Weights of a small transformer language model: vocabulary 8192, gated attention.
Each number is 128 + 32 x the weight over the matrix's rms, rounded and kept within 0 to 255. Layers, rows and columns count from 0.

# layer 4 MLP up, 512x160, rms 0.0716, rows 55-63, columns 0-79
[[119 151 174  93 134  91  38 109 184 146  78 122 174 117 151  80  99 170 118 187 179 140 135 128  48 153 160 110  96 136 139  88 165 192 114 112 132 139 115 110  83 122 120 168 130  71 163 180 148 155 106 152  79 141  59  96 117  87  90 116 166 100 118 135 192 108 126 173 147  87 173 108 113 156 146 103 150 180 150 106]
 [129 124  91  55 167 105 131  93  87 110 112 106 126 161 123 143 112 157 178 149 140  82 119  83 112 135 156 138 120 124 152  96  90 157 143 175 113 151 112 151 172 167  89 160  87 174 116 142 100 164 141 180  55  89 111 133 140 167 183 191 148  89 119 141 159 200 119 112  91 127 161 122 173 112 130 175 109 148 122 147]
 [154 130 139 110 113  80  95 200 152 149 142 135  90 149 109 118 170 146 147 135  98 234  93  97 108 110 120 118 135 109 131 170 115 129 127  92 185 148  67 168  93 197 107 144 175  70  75 108  58 122 117  92  97  88 100 128  78 142 128 125 124  75 124 122 162 142 111  67 140 113 168  74 186 153 136 140 153 122 105 178]
 [ 85 142 124 116 107  83 107 128 113 133 177 119 163 122 113 137 113 172 147 123 182 178 142 158 106 139 126 162 145 124 138 144  93 122 110 117 134 127 144 123 144 148 123  77 132 113  72 139 129 130 148 157 104 140  85 106  92 157 121 118 135  88 122 137  85  98  83 108 155 100 133 117 109 126 161 121 147 136 150 126]
 [116 166 131  86 105 108 117 149 138 162 136  91 115 156 120 118 122 134 136 132  97 151 180 142 125 117 170 125  80 116  82 144 131 131 125 152 134  98  80 152 120 110 120 140  79 116  85 118  70 156 147 145 139 168  77 109 111 122 123 113 148 122 161 135 109 135 113 184  62 131 101 153 104 182 167 146  60 112 127 140]
 [142 114 147 133 135 133 111 115 148 121  85 126  99 112 123  74  83 124 121 107 231  91  90 162 131 119 134 171 114  67  90 137 108  92 130 125 104 156 142 142 120 169 152 147 143 139 142 141 172 141 152 135 126  36 170 122 131 192 110 116 123 125 141 140 156 146 174 115 170 139 101  94 171 120 126 133  96 107 139 198]
 [132 113 151 140 102 210 127 140 145  77 126 122 145 129 136  58  84  90  91 129 161 129 163 151 134 120 129 112 111  84 124 119  93 131 167 156 160 168 119 143  95 132 130 135 143 158 112 142 124  51  64 161 126 160 126 110 125 178 108 161 146 156 119  95 108 129 136 115 116 193 165 152 136 198 161 141 152  75  93 116]
 [130 149 150 110 142 128 108 189  99 168  84 116  93 140  68  93 106 103 152 177 128 106 153 107 108 152 108 108 101 167 120 131  97 101  74 149 246 177 102 127 150 122 117 145 110 213 136 153 125 117 168 168  89 110 112 126  86 166 129 120 129  82 158 120 157 127 150 100 143 119 125  90 125  99 168 105 131 122  92  91]
 [ 88 109 137 113  98  99 113  92  84 138 136  97  97 132 130 106 130 160 175  92 146 116 158  97 119 113 143 201 202 127 155 111 180 115  92  91 159 165  60 110  86 184 135 102  96 160 163 110 126 138 118  83 155  83 103  48 134 109  99 109 155 117  66 166 154 150 173 114 171 139 115 186 141 171 118  96 167  94 201 127]]
# layer 4 MLP down (transposed), 512x160, rms 0.067, rows 55-62, columns 0-79
[[146 147 142 133 123 120 144 100  87 121 123 159 122 107 143 132 142 115  86 135 112 145 199 154  92 100 135 116 120  90 164  97 112 116 193 115  96 189 111  75 124 164 112 116 157 133  85 125 149 114 125 158  56 111 157 114 111 138 121 143 130 137 140 152 193 133 232 184  85 122 128 162 117 127 144  55 138  89 174 113]
 [ 84 140  60 162 111 139 173 139 160 128 109 123  81 149  52  86  98 115 121  94 107 102 133 155 166 148  55 175 148 123  85 102 156 133 146  41 162  68 106 128 149 120 172  57 121 162 185 154 117 123 122 186 159 183 150  89 148 129 113 135  87 117  97  93 169 169 131 175  76 108 140 111 156 164 179 151 142  75 121  92]
 [ 89  64  98 128 151 156 118  97 161  68 106 161 164 171 148  84  50 130 106 130  27 129 134 161  84 133  98 152 121  98 137 133  82 116  93 123 148 123 112 131 132 116 158 118 112 156 176  60 132 106 157 155 175 123 124  76 140 142 122 162 166 165 162 109 162 160 163 142 113 142 146 147 143 115 186 146 122 177 100 147]
 [125  90 126 151 168 163 162 138 165 124 149 162 122 146  89 153 123 151 137 128  75 119  89 113  76 159 116  85 123 140  94  94 173 152 142 122 146 119 139 146 104 131 133 152 167 107 151 154 114 140 132 138 150 157 122 139 111 158 129 119 155 144 126 128 140 123  73  94 122 115 126  84 137  91 104  83 122  71 148 116]
 [100  89 129  93 152  94 128  97  92 142 170 107 157 105 141 134  90 128 121 123 139 133 126 129  76 119  84 156 119 165 158 143 128 141 145  76 151 140 126 143 161 122 128 162 118 129 214 133 114 118  94 128 167  50 143 129 133 139 109 139 147 123 139 137 108 131 197 124 165 138 146 127 146 115 177 133  70 109  93 157]
 [154 144 107 109 145  88 135 147 148 140 127 112 153 142 172 136 129 114 126  99 104 170 119  89 129 127 156 137 114  91 130 149 115 145 172  63 122 110  71 160 106 118 175 120 131  84 133 165 146 152 137 141 144 126  90 116 183 126 107 156 117 141  95 112 108 110  79  85 172 128 145 121 148 132 100 165 107 134 188 151]
 [135 103 114  98 102 122  82 121 124 130 127 177 208 154 133 119 190 122 111  85 148 104 111 120 137 100  85 185  85 127 110 140 108 108 116 183 119 141 207 115 124 104 113 200 122  97 126 137 166 146 171 133 147 169 110 123 128 138 158 131 108 128  84 125 152 119  99 152 113 109  88 135 107 112  99  83 123  93 187 106]
 [114 150 131 126  83 125 136 101 120  54 157  99 105 136 134 124 133 216 157 131 154  96 115 120 183  97 178 112 107 148 157 131 139 163 115 131  90 119 153  58 145 164 154 149  84 148 133 123 141 180 135 115 124 169 160  96 116 151 180  96 124 120 153 125  86 127  99 173 102  84  93 144  94 132 125 111 150 121 123 168]]